python train.py --n_layer=12 --d_model=224 --d_mlp=896 --activation="geglu" --norm="rmsnorm" --positions="learned" --extras=["capped logits"] --optimizer="adamw" --weight_decay=0.17 --doc_mask=true --steps=6397 --dataset="wikipedia_en"
Each number is 128 + 32 x the weight over its row's rms, rounded and kept within 0 to 255. Layers, rows and columns count from 0. The size above them is the row's rms in percent of the matrix's.

# layer 7 MLP up, 896x224, rms 0.0692, rows 681-701, columns 112-223
size [ 99 106  94 100 100 117 103  97  90 101 109  96  97 100  94  92 107 104 100 107  95]
[[142 129 114 109 138 195 172 111 149 169 145  82 122 154 183 175 144 181 113 132 144  89  75 101 143 146 125 141 153  86 120 171 105 152 110 159 156  98 119 143 158 129 101 145 150 124 123 104 127 112 142 139  86 153 107 126 143  91 164 110 181 137 162 145 125 150 136 147 151  86 102 126 121 182 131  44 115 135 189 146 106 143 177 129 136 118 136 177 175 130 189 119 138  86 149 122  75  90  73 122 151 146  94 146 122 181 134  92 109 149 143 119]
 [140 100 124 183 163 140 125 157 183 146 129  94 103  39 187 125 102 104  82  87 103  65 106 118 116 142 171 129 148 151 126 116  46 109 184 187 145 116 168 137 100 154 167 123  84 114  90 121 121 158 136 131  90 103  68 160 152  98  87 152 156 121 188 100 154  63 150 174 154  30 157 108 125  95 144 174 141 134 104 117 137 115  99  77 169 122 135  88 100 167 143 129 152 129 112  85 157 200 148 130  67 112 142 142 125 113 147 135 155  56 108 144]
 [100 129 122 125 120  90  83 111  85 100 111 146 146 151  70 198 172 153 168 134 103 173 171 132 123 136  86 139 134 176 147 157 131 143 171 100 112 165 160 149  75  83 106  89 126 189 112 113 135 119 114 103 122 153 112 145 145 171 210 164 177 119 174 129 137 129 143  85 128 163 124 180 132 151 102  53 126  91 139 101 130 119 151 173 115 110 179 112 132 158 126 130  95 114 124  77  89 160 187 110 142 138 140 173 113 109  99  81 115  62 114 126]
 [144 106 143  85 115 123 108 112 131 131  90 116 147 153  95 157 124 173 117 177 141 160 116 138 167 146 134 106 160 107 107 154 120  72 145 152  32 151 157 165 213 110 114 144 150  78 144  64 131 144 191 162 120  80 147  75 165 108 134 127 136 150 120 135  94 118 134  99 125 110 164 122 134  85 151 112  96 146 164 145 112 151  89 202 104  96 118  97  96 206 133 121 160  95  62  69 143 138 148  86 118 152 143 159 109 108 129  87 214 113  98 159]
 [ 72  79 113  96  77  84  81 166 159 127 145 137 176 114 121 143 138 110  74 160 135 194 102 108 167  90 119 105 128 146  93  93 122 145  89  90 160  90 117 143 142 167 115 124 144 141 137  85 140 128 190 104 184 176 163  98  85 101 164 104 128 134 187  80  97 175  72 117 154 142 130  89 172 123  90 129 112 103 121 108 121 106 144  87 123 139 188  44 136 151 108 169 183  95 130  85 138  66 150 122 174 177 127 141  74 105 129  88  86  85 153  98]
 [143 143 129 101 172 165 115 133 164 188  71 137  91  88  84  89  88  50  93 175 125 106 108 113 157 167 112 111 163  88 156 140 179 139 166 159 110  73 155 101 136 142 150 118  80 130 143 148  82 135 155 146 209 139 184  88 122 130 137 109 161 129 128 138 107  70 104  80 134  80 117 111 101 108 147 156 142 174  90  81 100 105 116 129  42 116 168  98 173 165 190 143  97 149 145 107 155  95 134  90 176 129 142 138 190 181 171 183  98 147 130 151]
 [176  89 176 119 150 108 147 152 121 183 115 160  93 177 157 121  82 109 136 132  50  93 155 171 188 141 129 145 105 164  80 165 126  92 121 127 140 165 143 128 126 140 139 108 137  97 104 167 119 128 176  95 189  87 101 118 107 130 152  74 150 202  96 165 128 100  94  81 169 156 100 117 109 120 109 100  57 137 127 109 175 166  83 127 155 117 138 120 103  58 157  94  65 138 159 164  97 143 113 103 141  99  97  94 180 102 142 196 143 193  97 117]
 [111 112  51  70 128 101 104 144 137 144 117 153 116 163 110 121 163 125 152 118 212 129 150 127 173 153 169 110 117 204 110 183 163 133 116 129 142 169  96 165 181 161 143 167 141 162  81 163 130 128 112 207  69 198 134 181  90 108 142 130  99 128 123 111 104 144 170 198 149 135  77 149 137 139 151 178  61 112 140 100 126 146 151 120 108 136 193  55  99 179 138 144 217 140 159  78  72 133  77 179 157 112 137 129 118 126 113 140 104 111 130 110]
 [116 107 163  89 122 129 119 155 210 145 172 163 140 157 162 166 156  81 128 183 131 149 138 155  81 145 125 109  88 164  97  83 197 176 133  79 138 160 135 121  18  92 186 150 130  68 154 178 157 107  32 116 116  96 142 119 122 166  97  98 149 121 156 185 136 138 133 112 152 153  78 136 129 115 138 178 141 111 127 115 157  77 188 120 126 129 161  81  38 124 162 148 179 125 110  62 126 123 132 165 158 113  95 149 121 178  85 172 109 114 116 126]
 [123 103 176 146 127  78 125 116  79  96 133 115  88 161 137 120 119 127 143 104 100  85  83 106 174 134 137  95 117 131 100 135 140 107  98 147 170 112 111 162 122 154  86  63  84 122  61 173 130 141 119 200 111 129 116 196  59  88 160 109 155 114 145 126 106 112  92 118 112 145  90 141 139 125  97 187 123 219 198 147 135 147 108 176  96 106  71 122 164  87 147 119 129  95  94 179 110 196 135  90 157  78 110 110 146 174 102 124 137 117 138 142]
 [ 84 123 172  94 150  96 114 104 115 140 153 157  32 137 112  97 132 102 155 120 154 123 118 124 157 129 163 148  83 146 134  84  95 106 126 121 117  89 140 145 153 130 147 181 112 114 107 168 170 139 142 143 130 117  98 129 104 162 103  92  86  55  98 138 116   5 117 189 182 124  48 144 175 154 149 136  70 139 143 128 117 121 132  92 102 133  81 147 169  76  92 203 152 132 141  96 161 135 135 187  92 187 120 120 100  99 128  73 117 126 118 143]
 [ 91 169 117 103 161 137  68  96 161 109 122 148 139  84 138 127 163 111  54 102 183 135  92 111 132 124 154 206 107  90 140 139  92  91 136  77 145 107 112 146  53 149 112  95 167  73 122 163 127 142 103 119 172  94 175 118 100 151 105 131  99 128 139 148 172 163 143 134  98 125  91  79 141  96 154 193 103 130 112 181 136 165  61 120 122 130 191  95 160 147 179 141 137 110 129 120 129 105 161 194 168 101  92  80 156 163 176 126 104 150 165 131]
 [175 105 166 106 103 129  53 160  83  96 125 114 146 125 167 174 135 174 111 147 180 142 123 167  64 162 171  94 125 165 121 125 123 172 175  71 144 130 146 142 131 105 138 134 162  81 178 120 147 136 140 200  81 199 148 127 162 130 124 142 136 204 138 151 114 145 129 174 148 159 105 184 135  64 121  92 123 121 102  60 129  87 107 122 112 151 150  45  79 178  98 106 183 221  87  63 136 130 142 116 105 119 106 127 101 121 144 104 133 131 121 130]
 [ 92  68 121 125 143 139 156 111  95 162 104 113  85 144 133 129  74  92 116  69 107 119 112 155  97 100 150 159 187  78 135  88 141 129 147 111  80 164 156 129  86 121 128 131  96 113 149 108 110  95 118 139 142 100 122 143 127 159 114 145 163 132 115 132 109 202 164  98 102  88 139  89 167  80 163 117 202 101 115 104 186 154 112  48  87 108  62 113  85 131 155 139 143 116 145 146 118 159 154 146 156  71 117 156 134 128 159 110 124 173 111 156]
 [144 135 176  97 176 192 115 122  92  87 168  87 104 144 101 130 131 114 159  67 143 153 117 113  47 123 156 135 126 141  70 145 121  54  85 186 115 115 101  82  99 149 149 169 154 126 146 110  90 154 175  68  95 105  58 118 131 122 111 134 119 181 169 146 138 122 149 144 119 138 166  98 142 162 142  99 176 131 125 117 115 103  91 145 195 124 218 180 183 160  82 105 108 144 168 106  79 143 137 159 199 111 159 145 145 113 145 119 129 147 153 163]
 [152  85 107  99 136 152 168 128 125  87 140 160  83 140  65 143 135  75 130 106 165 139 137 143 129 153 143  81 119 138 123 156 125 158 131 207 143 103 172  78  86 117 230 134 150 126 156 133  62  95 151 157  91 145 132 173 155 138 120 194  82 191 150 139 164  90  96 127 127  86 136 132  96 163 132 110 171  93 119  96 152  97 137  75 164 143 153 159 163 124 108 105 112 139 202 159  73  87 105 155 126 113 173  97 113  87 139 115  91 151 129  83]
 [135 126 155  90 158 164 142 132 159 153 115  99 130 115 200  84 185 148 135 120 118 129 202 148 161  63 160 125 105 163 141 157 146 206 150  94 149 217  77 153 121 116 135 135 168 111 140  73 109 102  80 137 139 133  96 134 160 110 117 110  98 165 140 147 140 166 127 134 161 126 118  72 132 113 155 113 123 156 145  94 103 108  96 146 170 131 159 146 114 146 167 137 143 168 203  81 117 171 101 163  70  65 163 161 130 100 132 106 104 144  53 113]
 [ 90  61 169 153  94 149 159 101  93 106 131 124 111 163  99 148  93 135 151 111 114 117 111  77 144 102 154 117 135  82 122 156 139 141 146 140 133 107  94 101 149 163 109 147  86  62 147 182 127 108 137 157 134 131 158 126 163 138 122 107 146  80  81 107 142 140 148  96 138 164 176  87  46 103 105 121 143 188 106 187 116 125 147 174 107 129 106 134 104  94 154 143 117 190 109  60 144 132 120  54 167 111  91  92 117 122 122 150 107 217 106 176]
 [152  98 111 141 147 120  98 160  85  81  70 118 125 174 134  96  62 128 125 139 116 126 135  88 160 168  76 114 112  93 117 118 131 148 145  97 125 180 134 174  97 139 111 138 128 141 104 178  90 161 143 130 154 147 135 136 147 205 148  99 152 137 110 120 135  86  94 141 140 134  39 138 127 147  92 186 182 156 162 113 103  86 156 142 201 130 139 132  83 132 129 125 127 147 139 119  66 143 140 150 125  77 131 144 144  85  61 149 142 130 125 146]
 [122 140 138 119 151  55 145 114  89 161 107 167 122 167 103  81 103 156 105  82 102 160 178 177 131 140 139 153  90 145 163 103 115  73 132  72 103  61 101 130 150 161 115 146  93 107 129 122  90  97  98  76 137 127 108 162 126 117 122 130 140 134 143 176 122 127 135 145 161  86 117 107  94 175 135 126 101 142 158 168 161 107 222 122 158 111  94 136  98 156 178 102  92 163 139 132 117 133 106  96 182 151 146  29 140 100 108  95 123 125 119 167]
 [134 111 121 123 129 140  93 137 156 123 147 136 218 201  62 188 154 111  93 142 165 140 184  36 135 124 107 130  81 101 143 142  88  90 120 164 146 156  51 131 157 137 106 106  85 132 128 110 100 159 117 101 124 133 187  69 115 121  99 177  84 167 111  49 127 121 103 105  96 113 144 107  70 164 109 139  86 115 107 155 116 143 159 166 146 162 136 113 182  86 147 178 145  78 119  98 130 133 210 128 113 134 104 110  98 113 116 151 125 121 132  81]]
# layer 7 MLP down (transposed), 896x224, rms 0.0673, rows 681-701, columns 112-223
size [102 106  97 102  99  98 101  95  95 103 106  99  98  99  96  94 105 108  98 106  96]
[[125  96  95 141  91 144  89 102 144 130 175  67 126 131 166  77 157 125 127 110 148 158 166 155 151 101 100 146 118 137 160 115 139 129 116 131 119 103 106 146 201  98 133 105  60 144  99 108  77 145 148  94 126 145 153 178  75  75 111 190  70 127 117 113 100 131  88 154 116 127 121 112 177 127 124 186 104 118 138 100  55  97 159 157 144  91 186 101 109 152 118 174  99 152  66 161 155 153 153 120 141 125 149  33  88  98 127 122 139 174 149 187]
 [155 184 122 106 174 149 108  71  73  59 135  92 100 106 185 169 103  91 163 148  98  72 114 119 104  89 100  80 138 159 149 168 175 174 125  51 136 161 119 112  96 146 141 121 140  81 126 131  79 164 165 113 129  87 126 178 118 105  68 100 141 162 125 116 148 151 152 153  97 108 123 122 142  65 145 125 193 141 174 201 144 155 133 110 109 147 136 156 143 177 191 119 149 103 127 119 141 117 105 145  97 134 175 122  92 128 111 107 143 120 169 102]
 [126 154 135 164  78 131  91 144 157 155 119 139  88 104 129 151 150 125 114 146 110 158 102 130 151 123 100 134 116  96 145 120 103 162 125 147 171 115 116 146 202 154 125 175 186 105  99 165 132 150 162 153 159 171 146  67 145 207  98 140 116  78 128 143 158 134 151 127 104 161 161  41 136 116 128 146 148 138 122 196 139 115 148 127 133 147  92 127  98 131 133 126 117 135 136  75 132 134 185  98 115 145 146  65  80 168 136 103 144 170 101 148]
 [149  87 144 102 168  97 161  88 171 163 137 121 150 169 190  89 159  88 128 137 163 110 145 147 135 115 150 119 196 130 124 133 114  34 129 137 156 120 111 123  78 128  80  96  75 120 107 135 114 157 137 161 110 128 124 106 156 127 125 135 153  97  80 163 184 119 101  66  82 139 155 112 192 103 162 126 133 166  98 128 133 173 127 130  75 115  97 100 116 147 211 152 107 105 121 146 138 152 148 182 152 117 149 164 143  87  96 140 181 116 152 178]
 [117 186  93 105 146 141 116 128  60 146 122 196 124 106  87 176 185 155 101 125 166 143 147 156 121 144 103 154  85 131 192 150 182  60 123 133 167 158 106 129 170 130  63 126 116 102 147 126 136 122  75 153 112 101 132 131 110 126 178 145 118 144 144 130 168  86 141 110 118 167  73 122 155 144 104 161  92 107 167 126 112 101 134 124 108 127 167 136 107 100  89  80 148 148 119 150 109 199 103  94 145  46 117 128 118 190  89 111 137 109 129 141]
 [128 105 201 104 132 179 130 153 143 111 145 153 100 160 149 152 143 153  94 145 149 142 112 122 172 112  55 115 111 125 120 152 156 119 103 137 145 132 138 178 124 147 193  93  98 152 122 124 141 147 192 125 108 158 154 107  98  87 111 148 111 164  79  82  34 133 133  82 162 123 144 129  74 147 167 159 119 160 157 148 161  81 168 116  93  67 106  93 144 163 164 143 108 116  78  80 141 105 112 135 176 157 204 136 124 140 105 177 132 160  93 122]
 [168 144  90 147 154 101 131 104 127 185 111  25 185 166 171 114  81 133 116 139 105 150 135 159 145 118 147  72  81 153 118 160 147  83 126 157 185 156  88 131 158 152 102 137 120 165 177 162 121 194 165 121 196  93 181  82  97 147 138 126  66 121 149 133 113 137 165 155 156 131 127 115 133 118  71 117 146 149 139 125 104 171 183 113 147 126 116 129 143 197 135  57  93  56 159 107 168 122 164 104 142  87 101 110 120 119 132 145 108  89 155 118]
 [153 115  96 175 172 154  88  68  80 139  83  91 137 161 152 127 138 181 108 147  94  89 134 146 156  64 127 107 142 151 142 130 131 153 196  80  90 113 148 111  93 127  98  97 160 166 130 126  74 144 111  93 129  87 135 129 106 208 142 159 137 172 177  81  98 105 149 109 111 109 209 126 130 139  96 154 145 134 103 170 121 101 146  83 155 163 109 128 116  84 159 125 100  95 143 130 180 112 132 104 133 126 147 102 175 167 101  96  96 168 128 159]
 [123 203 105 106 146 132 136 128 117 119 131 145 157 160 151 168 149 107 115 134  89 132 124 131 194 115 100 128 133 107 154 151  98 145 178 144 140  97 128 111 164  90 102 149 167 106  85  99 117  75 126 108 114 102 118 158 187 115 140 161  89 138 144 102 191 122 183  98  85 132 135 120  98 114  76 141 145 161  61 129 131  97  68 156 146 118  95 168 124 105 184 177 151 104 157  46 100 123 136 154 130 101 114 162  91 112 164 206 118 101 111 166]
 [115 112  83 131 149  85 121  96 195 112  48 107 153 167 135 135 107  98 139 153  98 186 139 138  91 116 143 117  89 127 146 178 176 151 121 187 116 111  86 140 105 103  87 121  98 139  76 145 132 117 120 152 122 110 194 135 112 116 144 104 149 170 133  76 106  98 115 171 144 128 185 154 161 107 170 119 160 121 106  90 119 110 146 108 101 144 137 114 153 110  99 140 177 136 111 127 109  66 155  76  71  93  65 147 107 112 121  99 124 154  65 101]
 [149 142 189 121 110 146 159 130 153  54  62 110 114 101 116 139 136 153 171 153 181 103 145 136 110 135 186 121  47 121 157 168 170  84  81 134 117 176 133  76 106 132 176 109 179 126 144 123 214 120  90 130 103  73  93 118 112 115 165 165 138 178 109 153 125 151  90 127 128 107 144 163  99 159  69 120 151 132 104 108 203 134 120 214 168 113 126 175  89 114 126  99 101 157 129 171 142 157 102 143 105 136 130 102 111 121 158  57 113 166 145 157]
 [170 140 112 101  96 168 152 104 120 167 185 152 130 167 154  84 145 106 160 134  89 142 157 113 148 160 178 132  95 160 121  94 210 118 159 166 150 115 139 131 144 106 146 134 113 125  81  88 125 175 124 135  74 129  68 123  81 160 103 141 109 144 166 122 130 146 104 107 164  66 135 179 127 124  95 115 131 167  58  80 110 166 161 175 162 113 110 116 160  72 129 131 134  49 156 120 159 131 159  98 115 133  95 153 159 126 102  95 134  79 111 180]
 [ 75 163 163 150 140  83 152 164  90 108 146 161 134 144 162 132 128 204 155 114  91 205 114 180  99 135 115 121 135 103 100 174 120 119 170 112 128 119  71 135 147 156 144 165 152  71 151 160  79 113 114 146 157 151 130 130 148 160 143 154 173 104 100 151 163 143 144 160 123 166 119 123 143 142 133  98 139  95 146  69 138 103 104 168 105  50  50 110  91  86 131 195 118 148 143 108 147  77 143 115 174 135 184 146  99 140 167  79 156 133  48  80]
 [ 85 136 157 127 186 147 189 180  97  93 152 127 156 171 137 115 119 142 142 130 137 125 158 159 128 132 133  90 144 174 108 105  85 137 114 126 129 122  83  92 150 150 109 140 144  97 135 139  98 132 119  66 152 157 199 128 150  90 159  61  45 105 117 108 163 127  66 135  51 113 111 179 113 130 134 142 109 154 153 108 127 172 147 172  80 179 108 136 195 155 129 158 122 155 148 137 159 130 149 112 151 137  94 118 170 107 149 125 112 140  83  99]
 [110 127  95 140  84 135 175 155 171 139 135 100 198 101 117 129 139 124 111 131 132  89 141  86 106 130 115 127 126 159  73 162 113 103 130  66  85  81 152 139 154  82 101 152  83 118 123  92 107 142 119  84 115 178 189 152 108 124 103 139 123  66 129  54 123  78 122 245  93 112  76 155 143 102 184 172 186  82 200 150 135 146 146 117 132 100  88 162 105 170  64  80 102  68  49 129 151 127 107 105 142 148 122 189 141 134 132 145 108  96 117 132]
 [164 154 115 123 141 148 131 160 125 165 125 129 162 131 180 141 119 153  94 140 132  52  69 174 156 157 163 110 147 112 101  92 104 155 109 103 130 143 102 153 117 122  94 139  76 125 135 145 129 167 154 150 174 157 129 132  70 177  66 130 133  67 182 154 103 179  89  87 114 162 125 113 108  91 132 125  92 147 169 131 123 162 144 139 108 149 135 125 113 160 170 153 144 131  95 172 148 172 167 123 175  89 122 165 161 183 154  64 169 153 140 106]
 [144 120  97 160 100  97 130 104 132 156 158 132 110 197  87 147  97 160 112 145 161 101 122 138 124 161 150 132 127 121 128 110  50  80 102 174 101  90 118 146 133 127 118 179  86 109 101 194 118 130 135  63 146 125 174 113 105 176 111  93 168  90 132 168 148 187 143  87 151 132 150 163 100 181 137 127 114 165 144  81  55 128 105 129  69 132 112  80 189 117 185 175 137 134  90 110  54 139 113 142 161 151 198 158 183 183 124 107 146 156 132 138]
 [152 162  94 147 161 132 112 123 179 142 160  93 112 104 146 114 124  63 173 104  97 134 120 103 124 156 107  63 142 168 112 117 114 136 116 154 160 125 129  93 163 122 104 164 114 141  72 145  91 192 126 131 102 126 127 128  97  75  96 145 143 208 103 129 197  62 101  71  68  93 177 207  95 119 121 130 146 156  97 163 159 127 182 110 143 132 123 133 137  66 172 136 161 148  79 150 157 117 126 108 105 165 111  90  97  85 130 170 118 163  98 103]
 [180  94 122 145 120 111  76 100 148 142 107 138 129 155  43  77 118 179 158 102  76 176  72 140 134 168 103 164 119 159 158 113  43 118 108  95 137  83 123  74 156 128 135 127 153  87  97 114 153  97 127 171 147  89 141 190 116 137 189  96  40 160 151 135 164 128 139 165 118 137 119 131  78 147 123 173  68 126  84  99 126 130 128  98  93 131 155 172 120 129 136  96 127 161 137 108 137 147  72 112 131 127 139 136 155 130 152 139  81 120 150 121]
 [ 54 156 127 134 116 109  95 129 122  98 109 129 124 181 107  73 129 168 111 120 122 112 176 127 167 125 151 115  50  97 170 193 162 118  92 181 113 122 169 158 106 171 185 138 199 134 111 142  97 154 155 149 147  94 121 157 110 121  84 133 141 141 147 181 134 140  90 169 175  51 110  55 118 119 116 112  74  93 168 125 123 112 192 106  96 124 173 113 188 101 145 115 144 145 118 136 143 104 115 136 180 118  80  96 158 168 181 125 180 150 188 167]
 [ 94 117  86 116 168 157 132  88 121  70 143 152 127  84 115 106 111 138 150 147 112 179 117 157 149 112 149 176  95 157 115 129 105 117 162 115 137 158 132 141 102 102 130 113 158  62  90 126 122 127 107 149 127 132  66  98 102 104 116 151 178 142 129 148  60 167  93 157 121 161 142 108 127 111 148 111 118  96 151 207 119 114  86 159 170  78 125  97 114  95 118  98 182 116 102 118 161 101  89 113 152 166  93 100 147 136 223 109 127  94 190  73]]
# layer 7 MLP gate, 896x224, rms 0.0714, rows 682-701, columns 112-223
size [104  95  90  99 109 105 102 101  95 104  96  97 104  96  88 105 107  98 105  95]
[[109 124 156 115 104  96 179 215 124 181 113 113 148 139 135  82  92  42  87 138 135 129 176 154 144 105  92 154 128 159  91 107 152 123 156  72 117 103  88 152 181 104 122 130 141 133  97 137 140 104 115 147 165 202 146 118 120 120 139 148  97 133 103 169 180  89 109 114 120 166  87 214  80 146 127  96 123 122 123  59 145 109  78  85 135  93 145 100 102 104  94 139 115 175 131 102 143  75 159 125  88 133 106 143 213 139 118 114  74 145 128 141]
 [118 138 143 156  98 132  90 135 140 179 115 153 171 134  97 160 157 151 167 114 110 146 121 137 104  47 147  99 134 193 148 139 142 107 104  94 120 120 138 132 146 110  87 145 118  74 181 137  60 150 128 198  96  78 147  54 155  68 107 113 135 149 159 179  94 131 133 132  63 115 160 116 108 111 158 120 117 132 110 174 126 150 151 138 189 145  69 219 144 140 133  94 192 142 105  75 107  92  58  94  98 158 108 120 113 154  90 140 147 118 145 124]
 [123  68 158 159 134 180  83  92 159 177 149 136 132 189 192  81 181 118  90 142 156 139 133 140  94 114 139 110 136 168 147 114 144  87 156 106 142 107 144 105 133 183  93 108 121 164  70 126  91  92 140 165  94 196 199 174 131 109 102 135 135 101  88 101 137  95 137  91 122 154 156 123 168  92 153 123 134 200  68  88 176 177 150 111 142  98  95 179 135 131 162  87 148 163 145  70  92 155 159 176 120  95 182 134 138 136  97  74 156  44 130 136]
 [163 103 121  84  92 144 150 140 100 106 113 156 151 151  88 107 138 139 139 144 143 155 159  91 135 186 199  87 145 133 108  84 182 134  81 161  76 118 106 138 131  95 150 151  97 211 136 116 149 143 174  96 187 127 107 109 156  96 136  88 102 202  94 104 101 199 123 124 174  60 135 190  70 110 120 107 174 126 114 165  85 195 120 148  95 106  95 160 166  98 138  87 130  87  99 159 149 107  73 141 145 155 125  99 114  80 137 126 147  92 133 133]
 [182 122 196 121 126 168 150 172  73  97 168  90 126 126 135 108 193 159 130  93 150 101 138 110 127  53 176 134 127 104  96 135  77  66 162 108 171 123 156 154 114 129 147 141 140 132 133 127 107  68 131 133 113 168  93 166  79 125 139 116  92 111 101 135 118 210 130  73 141 131 129 191 159 135 163 100 118 148 128 156 127 155 155 129 156 104 117 117  84 151 175 104  74 111  83  87  83 157 140 178 149 145  66 161 103 147 123 147 142  79 189  97]
 [121  96 103 115 124 120 136  93 137 157 124  95 140 155 156 138 143 109 116 183  86 131  91 121 157  84 141 146 124 125 104 134 158  62 124 173 167 198 143 170 144 124 118 125 145 118  81  66 117 107 114 125 106 115 154  98 121 117 151 116 106  74 171 131 179  63 167 105  97  96 192 100 165 137 212  88  84 145 126 163 156 195 101  80  85  82 213  91 106 139 195 143 125 153 146 207  86 122 109 170  87 151 104 153  77 112 161 141  89 123 161 116]
 [104 142  92 129 113 103  79  73 101 159 147 201 166 109 116 158 115 145 100 139  77 131 120 158  63 180 126 108 105 139 131  90 139 125 118 159 114 107 130 112 153 108 134 154 124  78 145 197 140 118 115 159  70 123 138 113 169  87 204 119  98 180 136 153 114  68 139 191 109 136 181 168 115  82 134 133  49 108 131 168 146 112 169 111 128 134 151 138 127 114 138  99 103 141 114 121  94 125 111  58 146 159 143 133  88 194  93 117 135 122 110 199]
 [157 119 175 231 151 132 107 102 127 152  88  75 147 122 190 134  94 120 138 151 141 184 147 128 114  48 146 158 115 131 112 139 159  59 116 147 196  65 144 169 209 152 141  90 153  93 105 143  75 148  75 120 158 150 108 150 137 115 174 130 157 152 179 169 148 118 174 104 126 145 142 134  88 117 135 122 134 184 136 110  91 153 146 153 104 108 128 119 109 107 153  36 143 107 148 130 167 125 181 123 109 131 125 123 176  68 113 137 154 157 153 196]
 [140 143 154 168 180 137 158 124  94 146  69 114 105 159 140 166 104 172 167 120 136 109 112 139 132 102  99 145 124 109  97 210  99 111 119  46 173  95 138 137 180 170 142 114 180 114 181 131 102 120 156 112 127 119 100 148 145 139 160 172 123 163 148  90 150 108 154  54 170 153  99 161 146 176 120 137 128 143  96  98 121 118  83 210 128  88 100 114 149  91 163  93 149 141  81 170  69 155 152 134 114 154  74 142 134  95 116  56 184 172 179 121]
 [132 141 158 183 147 137 135 110 156 148 112 176 110 165 140  66 103  83 147 112 151 129 101 142 149 189  67 192 172 123 119 119 116 114 124 118 109  67 128 183 184  86 107 169  98 166 132 142 146 115 148 130 128 117 183 147 126  98 124 124  83 105 129 156 131  76 159 138 170 106 128 124 120 136 167 143 106 143  52 148 114 223 162  65  71  91 126 119 112 113 128 146  59 111 112 113 122 100 186 146 109 147 126 125 158  87 118 140 137 186 156 173]
 [118 146 140 132 145 121 113  94 157 129 125 171 168  98  40 172 120  56 152 176 190 145 125 104  71 115 146 167 151 101 141 116 147 123 183 144 127 105 112 108 126  89  79 210 143 150 120 145  89 119 157 145 172 124 107  98 123 130 154 128 103 126 142 113 130 186 201 134 111 145 144 169 163 107 160 194 142 118 114 138 136  94  88 102 125 124 102  82 118  55 123 138 137 122 143 100  91 153 135 193  66  79 131 105 112 138 138 105 107 119 133 188]
 [135  88 124 108  97 109 185 152  99 144  59 168 148 116 100  98 112 167 135 173  82 130 117 127 148 124  99 149  78 188 121 129 133 100 183 122 120 139 117 135 145  71 130 146 146 120 169 113 144  68 105 111  88 156 171 113 133 109 149 165 170 108 115 111  86 181 147 106 144  89 137 133 130 109 153 158  72 120 125 113  71 122 125 133 124  80 168 107 107 106 121 112  82 171 154 128 111 147  83 155  84 111 125 111 161 174 164 121 194 145  89 163]
 [133 109 177 131 106  88  82 184 128 110 109 165 133 137 131  99 124 117 105 190 154 152 151 147 119 106  80 215 157 206 109 139 171 116  88 194 204 111 122  51 148  98  89  87 168 153 129  80 116 148  97 117 139  86 235 143 127 102 173 108 143 126  91 173 118 154 126  92 141 107 106  75 116  98 136 152 116 121 150 121 154 130 142 111 129 111  97 143 152 151 165 117 102 154 124 110 138 109 135 128 131 159 170 123  86 123  76 134 155 105 151 103]
 [140 127 144 132 149 125  77 112 110  65  90 148  91 158 169 120 150  96  93 133 118 135 130 121  78 123 131 132  70  99 175 134 107 124 179 183 152 166 182 136 194 151 180  97 108 220  99 105 127 134 153 131 109 101 199 104 132 117 184 147  62 136 162  63 122 150 112 110 147 132 143  74 108 166 115 149 128 153 123 156 122 138 160 187 178 127 131 114 112 195 141  80 115 152 142 176 160 117 138 127 111 148 135 149  89  82 157 143 155 166 141 112]
 [ 81 102 113 186 115 177 136 168 153  80 166 154 195 111 133 119 123 122 153  99 104 122 141  91 186 120 145 140 154 177 148 138 121 176 124  67 153 169  86 120 114 128 199 120 122 113 121  96 117 164 112 116 157  93  52 159 146 109 124 143 144  72  99 134 112  83 130  38  99 109 128  52 146 100 112 130 138  95  94 116 153 154 100 179 167 101 170 111 106 146  96 135 130 147 112 147  18 145 120 128 137 108 112  56  87 105 158 199 116 162 123 142]
 [136 149 146 140 168 127 102 128 138 126 102  97 111 120 148 124 127  32 137 142 139 107  91 142 136 110  99 170 125 128  83 144 152  84  98 165 161  86 135 101 103 137 127 165 153 141 100  99  82 109 117 109 159 104 141  91 107 100 123 149 104 149 108 124 244 148 135 108 127 137 139 116 130 105  74 136 148  91  86 168 172 115 141  79 168  89 173 143 182 113 184 107  87  70  89 112 113  81  60  81 115 177 142 114 227  72  85 126 145  70 184 131]
 [134 165 141  85 117  72 108  99 114 144 163 158  94 118 138  52  84 134 119  91 128  99 128 167 155 150  90 177 137 108  80 176 111 109 139 126 114 128 165 112  97 115 161  95 121 137 134 141 119 114 146  90  94 113 112 150  69 165 121  83 155 129  61 150 120 132 133  93 152 121  98 111 101 103 151 119 122 146 130 132 110 168 118  86 133  99  85 158  95 102 110 132 112 133 200 158 102 113  87 118 138 142  82 130 120 164 167  93  65 150 143 146]
 [181 106 114 138 165 148 137 162 200  64  27 146 169 116 188 150  92  91  99 105 225 117  58 136 183  94  97 117 138 129 155 157 163  89 178 153  67 124 123  99 115 107 119  86 124 202 145 156 107 128 146 116 127 147 136 119 104 153 114 120 218  94  97 107 132 184 117  77 135 153 102 148 127 151  67 161 139 126 152 112 121 141 105  87 115  95 185 107  72 158 129 141 132 117 134 144  99 170 167 133 122 108  54 138 151  95 145 151  92 126  88 107]
 [126  84 111 102 151 122  89 100 127  91 132  52 127 124 159 104 118 138 111 151 103 114 134 107 156 114 134 160 131  91 128 128 173  32  75 185 120 156 119 159 142 129 173 147 158 159 102 132  69 106 150  90  68 114  92 116 153 150 156  77 136 113 124 122 158 153 116  34 155  95 157 166 124  95 133  87 121 157 138  79 103 176 133 161 178  98 104 101 168 134 150 137 159  74 137 169  63  96 118 124 189 170 102 168 112 125 184 115 127 142 159 139]
 [127  95 136 107 153 144  93 146 105 156  81 117 153 139  39  78 150 117 137 158  89  86 125 111  97 104 129 122 161 194  88 132 158  98  67 125 162  82 123 121 134 126 185 147 124 181 125 154  97 174 107  89 122  96 124 129 103 165 134  83 168 139 115  97 161 139 110 144 118 122 102 102 134 159 123 196 135 119  92  95 108 128  79 155 110 119 125 190 187 140 154 113 109 106  97 190 134  95  99 132 159 155 125 112 119  99  39 136 112 164 169 171]]